From a checkpoint of a small transformer trained on Wikipedia: LayerNorm before each block, 4046 steps.
Each number is 128 + 24 x the weight over its row's rms, rounded and kept within 0 to 255. Layers, rows and columns count from 0. The size above them is the row's rms in percent of the matrix's.

# layer 3 MLP up, 768x192, rms 0.0715, rows 613-665, columns 0-63
size [ 98 100  96 105 102 101 100 105 111  94 100 101 103  89 104 107  98 103  97  90 107  90 105  93 100  97 103  99 100  93  95 103  97  92 106  98  97  96  93  95 100  99 102  92  99 102 103  99 101  95  95 102 103]
[[171 114 118 125 121 136 131 154 142 132 105 142 119 104 125 143 133 165 161 127 100 140  96 123 155 120  75  96  94 103 114 164 177 119 146 110 111 118 132 134 111 131 170 159 145 151 109 117  95 130 102  97 157 131 134 126 130 132  91 106 105 180 148 145]
 [ 94 119  75 140 123 123 167 112 156 155 129 126 116 115 170 134 114 143 143 126 134 125 106 180 170 112 149 136 115 123 119 152 125  77 151 155 150 132 159 126 101 135 109 166  78 142 167 113  98 114 115 165 102 122 126 108 154  87 116 143 112 136 116 178]
 [155 131 113  97 129 112 186 140  88  98 131 118 138 139 141 129 111  82 117 105 155 143 140  93 121  93 149 127  97 126 125 136 105 163 113  85 143 154 149 124 145 136 131 111 133 104 127 112 147 162 117 100 159 189 133 123 115 119 155 164 112 186 123  99]
 [ 90 146 129 120 141 174 138 130  97 151  71 107 115 106 105 198 105 134 109 109 144  89 132 147 110 130 151 150 140 117 166 125  86  98 135 116 171 174 149 133 131 146 132 110 129 123 138 125 135 129 134 116 103 122 102 154 117 180 154 129 113 116 118 141]
 [100 127 122 116 115  92 114 150 111 155 129 123 113 123 131 125 110 102 129 118 120 135 138 156 137 109 185 162 109 102 107 175 175 137 101 151 125  89 128 126 111 137 127 121 117 147  92 137 152 149 138 107 155 140  80 127 182 125 128 167 134 168 120 115]
 [126 146 118 138  96 177 109 169 134 122  82 137 112 150 217 142 153  96 133 147 128 100 114 135 112 171 130 116 112 140 133 143 122 102  94 153 172 167  94 129 117 163 130 141 161 144 170 140 107 101 144 153 131 131 136 186 121 132 137 138 133 141 121 100]
 [ 92 152 136 188 172 151 128 119 126 126 139 167 168  74 124 135 114 141 130 105 135  83 154 138  98 123 106 106 131 130 129 133  97 126 148 103 162 134 107 120 171 112 133 151 136 136 139 157 130 158 146  93 125 133 122 145 133 142 140 170 140 155 118 154]
 [154 135 157 132 138  91 123 146 113 107 134 112  99 120 120 108 102  91  67 154 137 147 156 181  84 148 147 142  86 143 114 177 128 175  82 125 125 134 146 134 111 121 141 120 152 134 111 140 121 122 182 145 123 107 112 149 149 117 125 102  92 113 147 140]
 [134 150 132 151 147 166 103 108 121 133 129 116 140 120 110 134 135 104 116 116 112 137 124 110  92 156 117 133 112 145  89 101 142 123 101 104 128  74 125 122 109 112 141 168 123 157 104 154 137 125 160 173 112  98 150 153 125 153  83 182 138  86 125 151]
 [152 180  93 148 119 105  58 125 147 110 153 133 102 159 120 107 143 122 139 102 117  85 133  99 112 170 131 132 118 147 114 123 170 136  99  98 135 143 105 148 124 153 113 131 127 109 106  90 116 147  94 130 134  95 140  93 120 111 123 165 139 151 131 138]
 [152 104 123 136 144 139 150 142 115 119 101 103  90 161 152 145 145 157 100 118 134 109 115 133 112 119 138 130 104 155 118 142 120 173 152 106 163 120  90 122 130  88 111 124 139 140 141 165 126 173 145  97 142 147  89 152 126 125  90 118 121 163 135 107]
 [190 135 159  99 115 120 128 127  98 135  87 121 140 141 103 153 136  95 127 127 114 139  93 136 140 147 114 139 127 144  83 144 131 119  78 107 139 132 131 113  87 137 142 122 136 126 174 126 127 137 145 144  94  79 134 153 144 106 120 141 128 142  94 113]
 [157 107 135  53 109 125 140 179 144 113 105 132 128 144 127 138 129 130 153 122 156 120 138  85 130 129 125 112 114 105 134 103 106 114  86 141 110 135 161 101 143 118 161 114 105 115 117 110 147 138 122 118 146 207 113 121 157 119 138 140 127 125 121  97]
 [130 152 136 143  99 141 124 136  96 108 140 135 140 129 151 104 131  84 141 150 134 114 146 119 186 109 132 124 163  98 113 102 143 150 130 134  99 123 120  84 111 152 135 100  87 142 183 120 131 157 155 126 139 154  79 155  76 130 127  93 131 135  93 111]
 [138 120  96  99 106  93 111 150 101 128 154 104 142 166 140 144 134 131 119 107 152 140 139 133 122 151 153 135 116 162 115 104 155 156 156 105 151 121 151 148 138 105 130 175 172 169 122 102  90 145 150 116 126 111 132  83  75 129 106 138 102 134 103 146]
 [117 157 111 132 135 179  85 116 146 161 120 108 143 131 124 139 116 112  90  75 123 125 166 154 136 135 126 163 141 156 114 109 172 155  60 134 104 134 111 144 125 199 182 147 148 116  93 150 118 134 146 154 138 155 156 133 123 112 136  99 141  81 129 151]
 [123 137 129 147 127 131 151 138 113 142 166 121 112 127 119 123 173 130 144 123  94 122  88 140 173 131 105 130  99 104  41 128 140 110 135  98 143 112 155 124 101 123 163 145 128 128 186  88 145 136 116 145  98 154 131 161 153 159 138 120 130 112 117 104]
 [107 131 176 116 115 118 131 166 100 135 164 142 134 144 156 141 109 110 159 171 128 119 139 124 140 148 158 107 130 140  87 155 148 106 133 132 142 127 190 141 123  88 125 131 105 117  90 141 128  85 120 139 142 113 146  86 127  90 139 142 142 135 105 100]
 [114 137 109 103 131 147 150 127 117 153 154 104  87 137 190 115 102 112 138 111 143 109  90 168 118 126  94 124 132 129 130 110 142 104 167 107 162 164 117 121 113 161 136  63 155 154 160 127 140 161  99 126 107 144 127  92 132 140 107 151 114  91  90 166]
 [114 138 141 138 141 108 151  97 123 144 119 119 130 141 144 128 150 167 118 126  91 132 128 121 133 151 154  91  81 136 102 164 123 106 133 107 112 134 127 125 114 165  85 184 130 165 106 143 126 145 134 125 147 150  75 159  96 140 119  96 115 111 146 127]
 [163 108 154 123 107 159 111 121 108 130  89 123 138  95 104 153 133 114  71 142  85 143 146 162 166 171  92 148 106 143  97 120 128 134 151  93 120 119 146 118 103 143 117 153 134  99 132  94 155 124 145 121 123 111 104 133 110 123 141 110 119 115 158 135]
 [124 189 154 120 150 146  80 103 111 125 135 106 133 116 123 147  86 150 135 190 128 124 124 119  97 102 175 141 161 157 140 120 108 108 117  88 114 158 121 123 113 124  94 105  96 163 131 119 110 140 111 122 131 153 149 163 109 143 138 125 135 170 110 147]
 [109  92 112  98 163 163  92 118 126  99 129 154  77 146 107 131 201 111 164 146 142 155 172 166 134 148 165 116 124  77 149 152 136 132 110 105 138 128 152 115 130  99 167 146 135 136 125 160 123 105 129 145 139 140 131 160 156 104 145 146 133 143 119 158]
 [157 128 164 146 100 160 133 143 127  93 125 122 103 131 175 163 164 136 155 156 149 132 128 161 111 123 109  97 117 143 104 128 145 162 109 115 123 142 109 126 172 112 148 147 132 135  95 129  80 142 166 118 127 153 119 139 138 149  78 162 105 149 157 128]
 [121 123 134 131  81 119  99  98 119 144 160 143 120 128 166 106 139 168  97 139 146 118 139 120 118 138 135 139 136 147 107 119 159 156 136 104 160 156  96 100  84 157 126 107 125 114 130 137 111 128  88 153 131 155 144 173 108  96 138 108 144 169 152 144]
 [117 121 118 114  79 100 137 114 123 131 124 143 143 141 129 144 147 129 157 123 152 136 113 126 121 128 127 142  77 123 117 174 131 131 119 127 135 111 143  96 122 133 130  97  96  67  86  95 134 136 188 112  87 138 101 143 147 129 112 167 165 178  80 176]
 [ 96 126 173 131 127 146 148 114 143 138 135  85  65 143 125 131  94  97 120 124 125 163 130 126 137  98 103 122 146 112 101 109 107  86 144 155 132 126 131 113  55 126 138 109 107 148 141 118 146 151 126 125 120 141 154 138 148 118 131  78 101 117 139 137]
 [117 108 124 118  93 109 127 135 103 108 120 161  85 154 121 147 131 151 117 130 124 153 163 142 166 158 100 133 116 156 115 152 154 141 112 140 178 162 141 103 134 155 138 114 114 167 127 129 106 188 163 147 102 111 127 140 139 113 124 155 128  94 133 128]
 [136 121 156 132 132 179  96 110 142 150 113 124 116 128 121 151 160 132 116 121 110 104 139 149 113 108 120 113 150  85 113 115 163 136 116  56 130 141 145 153 115 159 116 117 133 156 137 153 156 148 143 139 123 131 130 123 167 158  82 158 144 143 102 126]
 [103 186  89 142 143  85 141 138 107 150 151 112  94 138 160 123 130 153  91 100  83 107 115 124 117 129 126 150 163 140 122 135 168 114 130 142 107 112 140 139 140 137 118 123 165 123 126 102 146 115 173 119  84 155 138 155 114 149 105  67 138 108 110  91]
 [115 101 153 123 113 117 120 109 161 121 170 109 136 181 117 150 129 115 132 166 141 103 119 164 104 137 162 112 167 118 115 164 185 107 132 124 115 126 155 131 112 161 108 107 114 140 147 149 142 122 136 111 135 149 117 130 153 133 138 133  80 154 126 101]
 [101 157 145 125 156 137  84 131 124 100 147 130 106 132 162 101 159 145  68 138 130 148 132 152 123 162 114 104 132 117 118 108 115 128 115 112 142 114 126 103 124 147 121 190 115 122 108 107 115 105 145 134 145 157 116 125 127  83 164  80 175 139 105 105]
 [121 157 130 106 104 151 118 140  94 123 119 163 166 121 119 147 131 134 158 129 144 152 137 126 108  85 105 155 117 155  89 107 145 103 137 126 132 113 129 155  64 121 147 131 164 120  63  99 149 117 116 124 114  95 175 143 144 168  74 107 173 137 111 165]
 [142 137 139 144 108 125  92 179 130 147 136 121 159 156 163 141 103 121 116 140 119 117 117  95  74 180 105 106 124 141  83 167 124 175 127 144 164 126 132 151 110 141 151  87 151 167 190 181 135  89 157 146 162 118 144 143 182 105 150 106 160  90 121 142]
 [ 97 153  92  89 129 144  95 164 150 128 118 126 144 137 123 140 168 144 156 132 129 115 114 114 104 104 135 141 143 132  96 165 122  59 191 135 151 168 115 107  94 108  99 104 105 116 141 127 108 119 123  68 168 114 110 125 121 140 111 111 133 136  91  95]
 [111 148 104 129 101 116 126 159 112 136 132 110 133 122 129 126 132 139 129 117 110 153 174 105  95 129 105 131 160 112 134 137 111 137 112  89 179 155 123  96 150 126 129  86 128 131 105 105 112 153 131  90  92 138 143 174  88 118  76 153  83 148 142 129]
 [156  92 151 149 111 169 122 127 109 109 135 174 102 100 125 137 133 108  87 109 134 152 112 137 127 145 152 113 128 137 127 141 162 132 158 126 117 116 126 150 189  92 130  87 110  92 127 117  95 118 150 170 138 136 156 121 115 100 155 124 119 119 155 156]
 [117  95 119 128 135 138 167 145  99 139 155 180 122 110 161 160 148 158 105 107 121 130  92 152 124 115 131 102  78 125 153 121 172  97 106 135 121 132 165 167 121 148 144 138 127 111 168 115  85 146 128 124 123 102 149 151 138 112 143 131 125 167 137 133]
 [ 95  97 136 173 129 139 141 161 147 150  99 125 147 126 134 141 162 150 187 121 134 168 122 103  93 168 135  83 132 147 123 115 158 112 106 136 108 121 117 107 125 103 138 143 144 129 117 160 162 125 129 142 131 134 140 168 120 137 154 118 149 155 130 146]
 [ 79 128 133 155 108 160 101 104 140 118  77 143 167 123 147 135 153  93 164 128 116 150 178 116 111 144 149 138 128 121  78 130 128 145 123  81 128 109  73 106 145 132 144  97 147 108 137 120 130  95 142 129 114 190  81  92 128 148 129 139 148 117  91 134]
 [110 147 101 123 124 131 141 148  90 108 105 126 116 119 132 127  61 135 139 112 134  77 102 132 149 100 135 179 124 166 176 116 110 113 133 154  84 136 109 114 138 142 163  93 162 156 114 143 130 150 140 132 153 174 117 165 168 139 101 140 141 116 161 145]
 [146 116  80 141 108 175 113 150 143 110 105 120 112 129 161  69 158 142 154 135 113 151 114 134 172 109 160 152 123 131 156 166 138 120 147  98 141 155 122 133  75 160 153 141 135 115  97 122 163 141  74 142  95 139 140 142 140 125 121  75 149 115 137 152]
 [167 123 115 127 171 114 153 146  86 118 149 100 122 125 141  89 147 158 149 166  97 111 120 146 132 125 104 116 136 121 108 158  95  98 130  97 123 111 134 117 135 139 118 117 143 129 126 140 117 139 121 181 141 113 150 133 129 103 119  96 150 107 153 136]
 [107  98 125 179  93 175  99 109 166 138 104 134 107 148 113 152 105 137 100 106  86 140  92 105  76 111 113 142 109 158  96  91 124 113 142 129 122 130 125  94 153 119 130 115 135 146 140 122 112 181 177  96 109  89 120 102 147 142 123 126 140 169 138 111]
 [160 137 146 121 126 114 133  80 111 132 173 143 100 121 103 125 135 101 100 108 112 126 122 129  92 125  99 176 115 148 118 149 132 118  80 124 118 152 177  70 104 157  72 128  98 122 140 162 151 109 148 141 146 140 146 134 125 125 143 149 142 114 151 139]
 [107 146  81  80 141 105 116 143 132 139 112 116  90 130 131 150  96 138 111 119 127 143  86 111 105  50 148 113 103 123 126  97  86 104 103  97 130 169 151 133  90  99 134 140 163 153 118 133  89 130 158 149 118 150 123 129 132 164 147 169 123  76 170 114]
 [109 106 150 153 112 158 127  99  66 180  87 143  87 166 133 123 152 123 139 132 105 119  94 121 137 120 132 138  93 113 122 138 131 136 104  93 179 137 142 106 171 123 129  99 155 129  84 155 156 149 166 158 112 128 149 110  99 139 131 127 121 112 173 123]
 [120 111 105  88 122 129 135 126 136 150 121 149 133  96 191 143 136  92  96 128 129 162 115 129 150 121 135 118 116 108 131  96 138 189 154  98 135  93 147  97 127 179  87 106 168 125 128 130 107 144 132  98 140  79 122 118  96 131 137 109 115 156 132 121]
 [156 129 148 127  82 143 137 129 161 119 132 124 134  81 134 116 125 113 102 162 153 108 140 179 125 119 115 163 152 118 143 102 171 118 127  87 140 152 116 102 152 144  78 117 122 115 115 122 123 127 125 123 136 159  91 133 123  95  90 161 111 117 126 139]
 [129 159 126 119 187 144 157 137 171 149 124 110 139 108 177 145 140 138 132 112 116 122  94 139  87 101 144 137 138 111 106 116 136 129 143 120 141 119 149 149 101 116 112 143 104 181 113 160 134 152 145 143 117 137 100 133 136 106 116 114 104 161 153  88]
 [107 157 147 126 174 134  86 119 131 138 104 112 124 160 164 152 164 148 150 156 158 119 147 155 139 123 133 150  92  85 110 155 113 126 145 158 144 125 139 122  83 142 133 146 127 123 154 105 122 116  96 114 125 116 157 160 130 153 127  94 112 135 116 124]
 [ 89  86 131 110 126 148 118 149 118 146 147  87 117 114 128 145 149  94 118 152 101 150 162 104 103  97 150 113 132  94 132 166  71 163 113  80 148  96 153 119 107 136 145 111 145 120 150 130 117 155 167 146 144  97 141  82 126  98 143  98 112 105 104 121]
 [149 107 113  65 113 139 132  95 116 126 148 110 126 133 117 129 156 125 159 143 128 147 142 115 116 162 140 109  96 105 133 169 192 107  72 163 165 118 125 123 106 138 135 144 126 100 111 148 129 138 137 159  90 143 112  81 153 128  99  85 141 127 147 166]]
# layer 3 MLP down (transposed), 768x192, rms 0.0716, rows 613-664, columns 0-63
size [ 92  98 108  96 105  95 103 106 115  95 100  97  87  92 109  98  89 102  98  89 102  92 104  94 106  95 100  96  93 104  92 108  98  91 100 106  96  97  96  85  95  98 101  97  87 113  97 110 107  96  98 102]
[[120 125 134 154 138 113 123 120  99 121 160 108  93 124  72 147 111 104  74 142 162 102 128 131 172  97 116 158 152 158 160 108 104 145 132 152 143 156 145  77 135 137 177 113  86 107 174 112 146 148 187 122 131 152 142 132 125 105 127 141 150  97 147 138]
 [145 190 152 145 124 115  78 145 109 162 111 164 115 110 106 130 136 120  86 142 156 144 121 117  89 122 114 159 124 103 116 148 164 119 156 113 105 115 124 168 146  79 157 172 144 104 136 134 105 111 130 150 112 179 142 115 126 110 147 154 177 166  92 103]
 [157 162 119 132 173  95 127 140 137 100 136 119 112 128 142 152  90 133 113 113 176 134 171 138 158 177  86 132 152 100  62 153 148 110 129 115 119 138 132 168 175 173 152 153 121 122 162  92 142 120  78 144 118 126 105 155 123 110 171 160 137 132 102 114]
 [111  98 150  77 116  81 144 110 118 206 132 112  89 140 135 124 160 117 135  92 162 139 104 129 167 119 141  42 147 157 127  78 133 112 122 103 115 113 127 121  98 154 121 130 131 152 139 135 158 123 143 144 115 156 147 132 153 112 116 122 131 138 124 186]
 [170 102 123 127  97  95 110 111 114 140 114 172 123 146  96 120 117 127 130 127 143 137 127 121 134 132 136 119 114 131 154 138 115 112 119 142 125 123 130 134 109 102 166 117 125 142 118 159 135 140 141 126 158 107 117 130 139 123  99 107 107 103 172 126]
 [124 111 153 107 123  94 105 137  92 137 116 142 146 112  97 126 104 107 128 160 109 118 158 107 147 129 122  87 128  61 126 119 119 119 162 138 109 122 145 156 124  91 126 172 149 123 122 143 161  85 110 123 115  85 139  81 147 155 133  73 145 149 101 149]
 [119 122 114 139 124 136 106 106 111 100 149 146 145 163 114 155 118 116 138  78 151 137  80 100 127 158 117 137 145 172 128 186 154 141 107 129 134  96  91 101 119 123 118 101 142 130 111 116 186  81 155 162 130 124  84 122 137 136 149 133 110 142 123 121]
 [ 94 111 106 152 106  92 118 113 100 123 123 132 121 194 163 165 149 111 183 111 118 110 136 110 105 132  99 119 128 107 117 128 121  92 157 131 154 142 114 117 147 152  88 132 138 137 148  74 143 157 155 167 147 106 147 179 124 142 121 134 143 167 139  90]
 [122 132  70 112 154  85 164 150 144 154 199  86 165 135 143 116 134 131 151 141 127 130 123 117 103 151 146  83  87 175  95  80  77 144 147 120 137 123 134 118 118 122 160 148  81 177 128 109 138 115 132 113 156 122 117  98 128 146 107 121  80 135 157 139]
 [139 150 174 124 189 149 121 116 124 123 114 140 129 113  95 156 131 111 118 140 136 130  87 139 129 114  96 113 166 112 131  90 121 134 175 132 109 151 131 133 153  98 122 141 172 148 115 138 124  95  99 135 175 108 102 114 193 111 118 118 113 124 131  91]
 [150  99 136 124 164 171 109 148  84 102 175 129 125 131 159 146 135 135 165 151 130 128 153  84 115 180 126 128 142 163 157 133 127 129 154  98  92 161 157 113 112 124 140 125 145 126 120 112 106 151 121 136 122 153 131 149 172 120 123 124 138 145 107 152]
 [101 101 149  99 103 160 125 133 150 165 129 123 165  90 117 149 115 111 109 129 110 121 170 140 162 133 103  81 134 116 121  76  87 175 124 169 118 137 124 109 124  79 139 107 181 161 126 134  96 100 122 104 104 130 127 105 163 114 136 109 155 147 145 151]
 [111 132 106 123 137 146 107 155 139 112 150 100 132  96 130  93 121 128 121 112 133 119 146 106 131 146 105 141 185 108 100 149 111 117 120 143 155 136 125 148 157 149 108 119  74 142 140 187 136 126 136  93 145 142 116 147 130 133 125 147 184 110 100 112]
 [134 126 101 143 115 164 109 141  87 161  82 105 150 145 138 162 145 119 124 134 101 109  88 116 120 158 110 127 100 135 121  98 133 165 151 124 101 100 166 139 158 176 155 182 103 119 112  98 125 129  76 125 132  90 110 126 150  95 121 161 114  85 110 112]
 [122 151  96 113 152 105 124  91 145 129 122 117 170 126 104 148 164 100 122 122 142 168 114 149 112 155 135 145 111 127 146  87 140  87 147 121 115 122 128 119 121 130 143 149 131 166 153 130 118 149 143 148 126 145 107 150 146 128 123 154  92 193 119 120]
 [125 110 121 102 121 158 134 131  79  98 101 114 119 142 124 149 134 120 127 172  63  92 118 118  98 106 151 100 143 147 125 115 155  86 114 140 112 112 154 102 127 102 161 151 137 111  68 137 135 111 133 143 192 118  96 129 118 110 141 104  96 136 122 118]
 [111 118 107  96  95  88 117  93 117  96 124 128 111 161 119 104 127 144 100 132 135 103 123 114 144 148 146 103 150 179 148  78  92 122 139 155 122 127 100 138 113 103 154 109 124 130 137 108  99 189 108 126 141 107 107 141 136 126 141 151 110 138 117 111]
 [178 142 118 126 127 163 115 144  90 146  98 106 136 134 139 145 118  96 129 126 149 104  80 168 111  98 124 128 142 135 164 102 157 163  99 112 100 138 104 134 101 126 118 109 139 149 131 101 173 120 127 130 146 160 152 126 146 117 174 135 109 116 138 179]
 [107 114 106  96 134 107 157 154 108 138 120 161  77 106 142 165 150 105  97 143 145  92  95 148 165 103 133 107 130 157 148 114  80 126 131 158 112  97 185 107 169  92 125 129 153 131  99 129 129 120 150 131 126 117 137 150  98 154 128 120 133 145 130  92]
 [135 130 137  80 141 140 103 122 184 133 143 147 123 139 102 147 129 109 144 153 129 126 133 120 131 131 117 152 134 132 142 126 117 141 149 125  86 156  87 117 147  95 134 115 126 138 148 113 157 132 143 131 134 146 136 115 156 109 120 153 129 135 164  99]
 [ 93 143 109 135 124  89 116 129 140 164 111 138 102 156 120 132  97 115 130 122 154 113  73  85 124 106 121 148 137 133 163 131 118 131 131 124 127 119 156  96 139 102 137 118 105 115 130 121 150 120 113 144 141 145 137 168 108 111 113 145 161 108 157 122]
 [113 109 109 140 128 118 136  90 147 124 147 133 126 133 115 139 147  84 113 155 121 155 149 124 184 110 110  99 140 181 106  83 132 105 111 154  95 105 104 131 148 117 135 139 117 118 121 106 113 123 200 190 146 162 163 128 137 102 112 133 116 128 140  91]
 [108 160 158 139 134 127 140 149 105 163 173  80 115  75 179 102 130 102 161 113 102  90 115 103 135 103 102  91 105 165 131 159 117 168 131 149 108 143 124 102  86 145 121  84 138 132 127 141 135  69 103  63 141 135 113 110 139 139 119 115 145 149 157 150]
 [144 129 108  85 132 105 128 159 102 130  89 106  87 106 144 124 159 123 129  97 146 139 125 146 130 107 139 181 109 105 113 109 173 159  93 163 165 142 134 118 104 161 109  95 104 149 118 127  80 134 130 142 104 164 126 109 117 129 137 112 135  97 141 135]
 [110 108 146 100  92 106 109 103 135  70  79 151 151 126 122 123 124  81 155 139 137 170 106 101 123 123  87 102 133 113  93 150 150  82 118 135 150  99 116 163 143 129 148 135 142  90 141 113 121 147 108  92 132 152 136 158 154 131 123 115 124 126 159 145]
 [152 133 135 158 196 117 119 118 127 122 179  66 117 161 148  98 115 141  90 130 112 158 131 150 171 115 109 130 153 136 137 136 146 107 148 119  99 120 183 153  99 169 120 134 121 149 100 164 163 112 109 134 157 146 100 122 118 152 126  73 125 101 179 171]
 [109 125 165 148 156 115 141 148 139 133  98 115 110 100 156  87 167 173 144 152 149 104 132 114 125 110 165 117  81 142 170 134  89 101 149 154 145 147 137 181 123 136 100  95 147 129 114 119 171 103  91 151 147 149 143 152 128 104  93 153 133 129 123 124]
 [125 115 136 138 141 118 163 158 103 146 152 126 140  99 120 125 131  96 116 112 167 137 141 126 116 122 132 116 159 127  69 137 173 130 133 126 112 124 105 154  95 103 100 147 113 106 102 151 146 118  96 171 163 141 115 134 106 153 143 108 129 140  81 124]
 [147 152 139 137 106  99 135 180 117 102 137 115 152 131 113 119 190 118 155 171 169 154 133 162 122  84 149 165 116 141 101 103 117 120 144 144  74 148 144 138 128 137 138 115 146 113 150 123  83 112  71 163 168 144 107 136 114  70 113 113 119 134 162 136]
 [116  90 166 158 111 121 130 113 126 100 133 129 125 147  89  93 126  53 117 160 141 142 118 135 167 144 134 137 114 137 120  73 132 118  97 162 125 152 120 120 113 110 131 144 133 117 134  97 114  91 125 108 142 147  91 132 108 119 147 169 144 114 175 126]
 [156 135  94 145 107 113 163 154 176 116 102 154 133 118 150 139 146 122 180  73  70  85 149 133 128 148  77 172 139 134 134 103 109 135 106 133 124  90 121 121 123 171 147  91 147 145 138  99 144 144  82 120 153 124 111 179 105 116 106 137 131 131 133 154]
 [142 144 150 124  97 120 186 119 137 138 131 155 105  94 120 164 128 158 119 126 126 156 163 150 165 135 165 143 138 146 111 153 172 166 125 133 160 107 169 102 132 102 149 155 126  93 133 147 112 183 143 132 118 151 183 143 130 118 161 118 114 121 138 139]
 [105 145 130  94 157 152 110 111 122 110 149 134 147 115 105 115 134 117 136 135 100 130  94 125 123 131 165 167 114  92 143 125  91 149 132  74  81 177 126 142 121 117 151 120 113 118 135 127 188 118 150 122  99 109 117 122 161 111 130 112 158 101 118 139]
 [135 156 127 113  72 126 170 103 127 114 117 100 155 104 117 144 132 148 130 137  87 106 126 130 178  98 186 126  74  76 109 113  85  82 103 119 140 127  95 136 153 103 117 111 134 128 123  44  92 156 102 110  79  92 102 109 131 152  88 138 105 143 122  92]
 [135 167 102 115 107 108 121 134 129 154  98 129 127 151 112 157 144 114 163 172  89 112 133 125 111  91  95 157 134 133 200 145 112 127 135 149 107 123 119 129 144  84 158 150 135  89 170 125  95  64 117 128 119 123 151 144  98 107 172 117 141 136 138 144]
 [100 145  78 128 162 134 104 170 161  99 117  90 122 162 147 130 124 130 140 155  87 128 140 145 125 148 149 108 111 126 137 109 102 130 110 111 131 110 167 167 124 125 107  93 103 184 134  98 124 157 102 133 113 135 114 171 138 186 111 140 123 133 112 131]
 [105 160 128 138 154 111 131 150 103 150 153 149 133 147 119 118 123 144 107 115 121 125  91  53 153 106 102 169  96 100 137 109 144  76  56 160 114 114 154 208 127 113 123 140 132 145 136 114 102 104 171 157 126 125 148 137 128 173 166 130 136 159 162 121]
 [117 138 156 155 107 125 146  89 128 104 118 104 123 145  92 146 146 133 113 154 133 149 124  92 114 119 102 131 125 144 156 106 112 141 106 142 114 114 100  88 154  98 145 155 111  90 142 143 125 135 147 108  85 160 161 125 148 121 125 148 114 109  93 123]
 [109 108 135 156 146 140 137 102 128 114 126  90 146  92  98 111 112 110 125 121  78 122 135  26 131 128 128 130 109 157 165 112 131 110 139 164 118 154 140 157  94 169 147 133 107 111 159 114  95 159 148 164 113  69 147 104 136 122 116 123 129 143 118 173]
 [149 113 121 116 153 115 106 128 115 150 115 136  98 162 113 140  97 135 143  96 147 102 122 137 113 100 132 107  94 110 156 126  82 130 144 151  95 124 135 182  91 122 151 143 136 116  98  92 161 176 129 121  77  88 161 130 119 108  77  98 119 137 125 136]
 [ 91  91 124 138 143  85 116  90 119  89 115 117 124 165  95 165 119 119 108 119  81 155 127  98 100 134 112 108 119 128 120 123 126 157 143 124 138 106 158 130 168 104 126 160 129 153 134 147 136  89 150  68 130 109 148 160 171 149 111  91 125  69 134  85]
 [145  68 172 154 118 121  82 155  66 169 154 159 109 141 106 180 120 162 126 128 107 124  89 123 115 165 106 124 140 110 136 111 123 100 141 100 143 178 175 122 177 135 103 107 130 129 110 108 156 124 158 122 133 106 103 120 175 106 121 177 136 129 117 144]
 [108 109 112 128  98 127 135 128 149 164 143 134 137  88 153 153 119 152 139  91 141 107 125 109  84 126 114 158 132 146 146 134 130 100 115  97 125 143 134 121 153 127 109 155 157 164 109 131 117 106 168  76  70 137  92 137 159  97 130 168 149  95 118 152]
 [140 163 115 129 141 173 147 147 100 176 152 125 135 134 155 160 171 177 212 107 163 137 161 123  79  79 151 103  87 117 151 145 116 163  86  79 126 104 132 180 143 123 141 134 118 109 113 123 113 129  95 133 150 126 144 107 152 131 109 124 137  74 109 156]
 [132 119  98 105 121 124 108 125 137 142 107 103 124 179 135 121 151 137 134 118 116 149 151 140 148 161 124 102 134 126 183 111 114 134 147 121 122 101  84 128 186  81 139 161 176 148 105 130 113 114  95 108  94 122 153 132  72 146 114 155 120 102 139 123]
 [146 101 133 134 134 131 123 156 124 106 163 141 108  81 155 111 155 161 121 108 129  49 121 125 145  98  82 132 160 187 137 136 142 168 108  75  86 123 104 101 143 185 106 117 131 142 127 141 126 149 108 144  80 109 151 124 126 105 143 126 174 150 135 173]
 [169 160 144 109 133  74 145 122 152 114 136 114 127 142 115  80 175 119  90 130 143 126 119 101 178  89 129  96 116 132 103 148 126 169 115 120 154  92 112 154 111 149 111 163 125 114 160 172  92 104 155 141 102 142 128 136 114 146 158 126 145 114 112 145]
 [106 111 127 118 102  91 142 143 109 109 139 109 141 139 141 143  94 118 113 160 181 153 128  92 132 137 136 180 129 156 134 146 167 131 114 111  89 132  82 154  94 111 112 121 102 154 142 172 170 132 145 126 138 105 133 130 146 128 129  99 190 172 100  88]
 [151 118 103 127  94 140 126 162 138 144 151 160 127 130 103 116 104 143 121 155 166  88 147 124 154 165 147 170 126 132 156 164 115  83 129 101 161 100 147 139  92 120 157 167 137  72 121 124 165 118 128 155 108 134 144 103 128 121 114 119 134 135  63 131]
 [144 136 127 117  87 146 103 110 114 125 161 135 113 126  96  93 166 137 165 150 136 148 109 142 179 114  91 144  72 127 175 125 142 126 156 133  85 103 138 121 140 140 144 121 155  81  98 126 109 164 113 123 173 108 172 171 114  96 130 148 117 112 103 156]
 [132 100 142  94 130 131 141 106 139 104 128 138 116 115  81 102 174 121 175 112 138 137 166 119 130  88 142 122 101 146 152 147 156 112 104  95 143 144 132 115 154 163 143 143 135 142 165 143 138 142 117 115  90  77 125 138 114 100 115 107 129 162  70 125]
 [136 110 147 121 126 125 122 169 109  94 167 111 140 129 155 145 128 126 176  93 130 135 149 128 118 126  94 118 101 142 140 132 124 134  59 156 124 164 153 129 140 114 114 143  88 142 106 133 133 121 143 123 202 150 146 103 135 158  93 124 139  97 131 127]]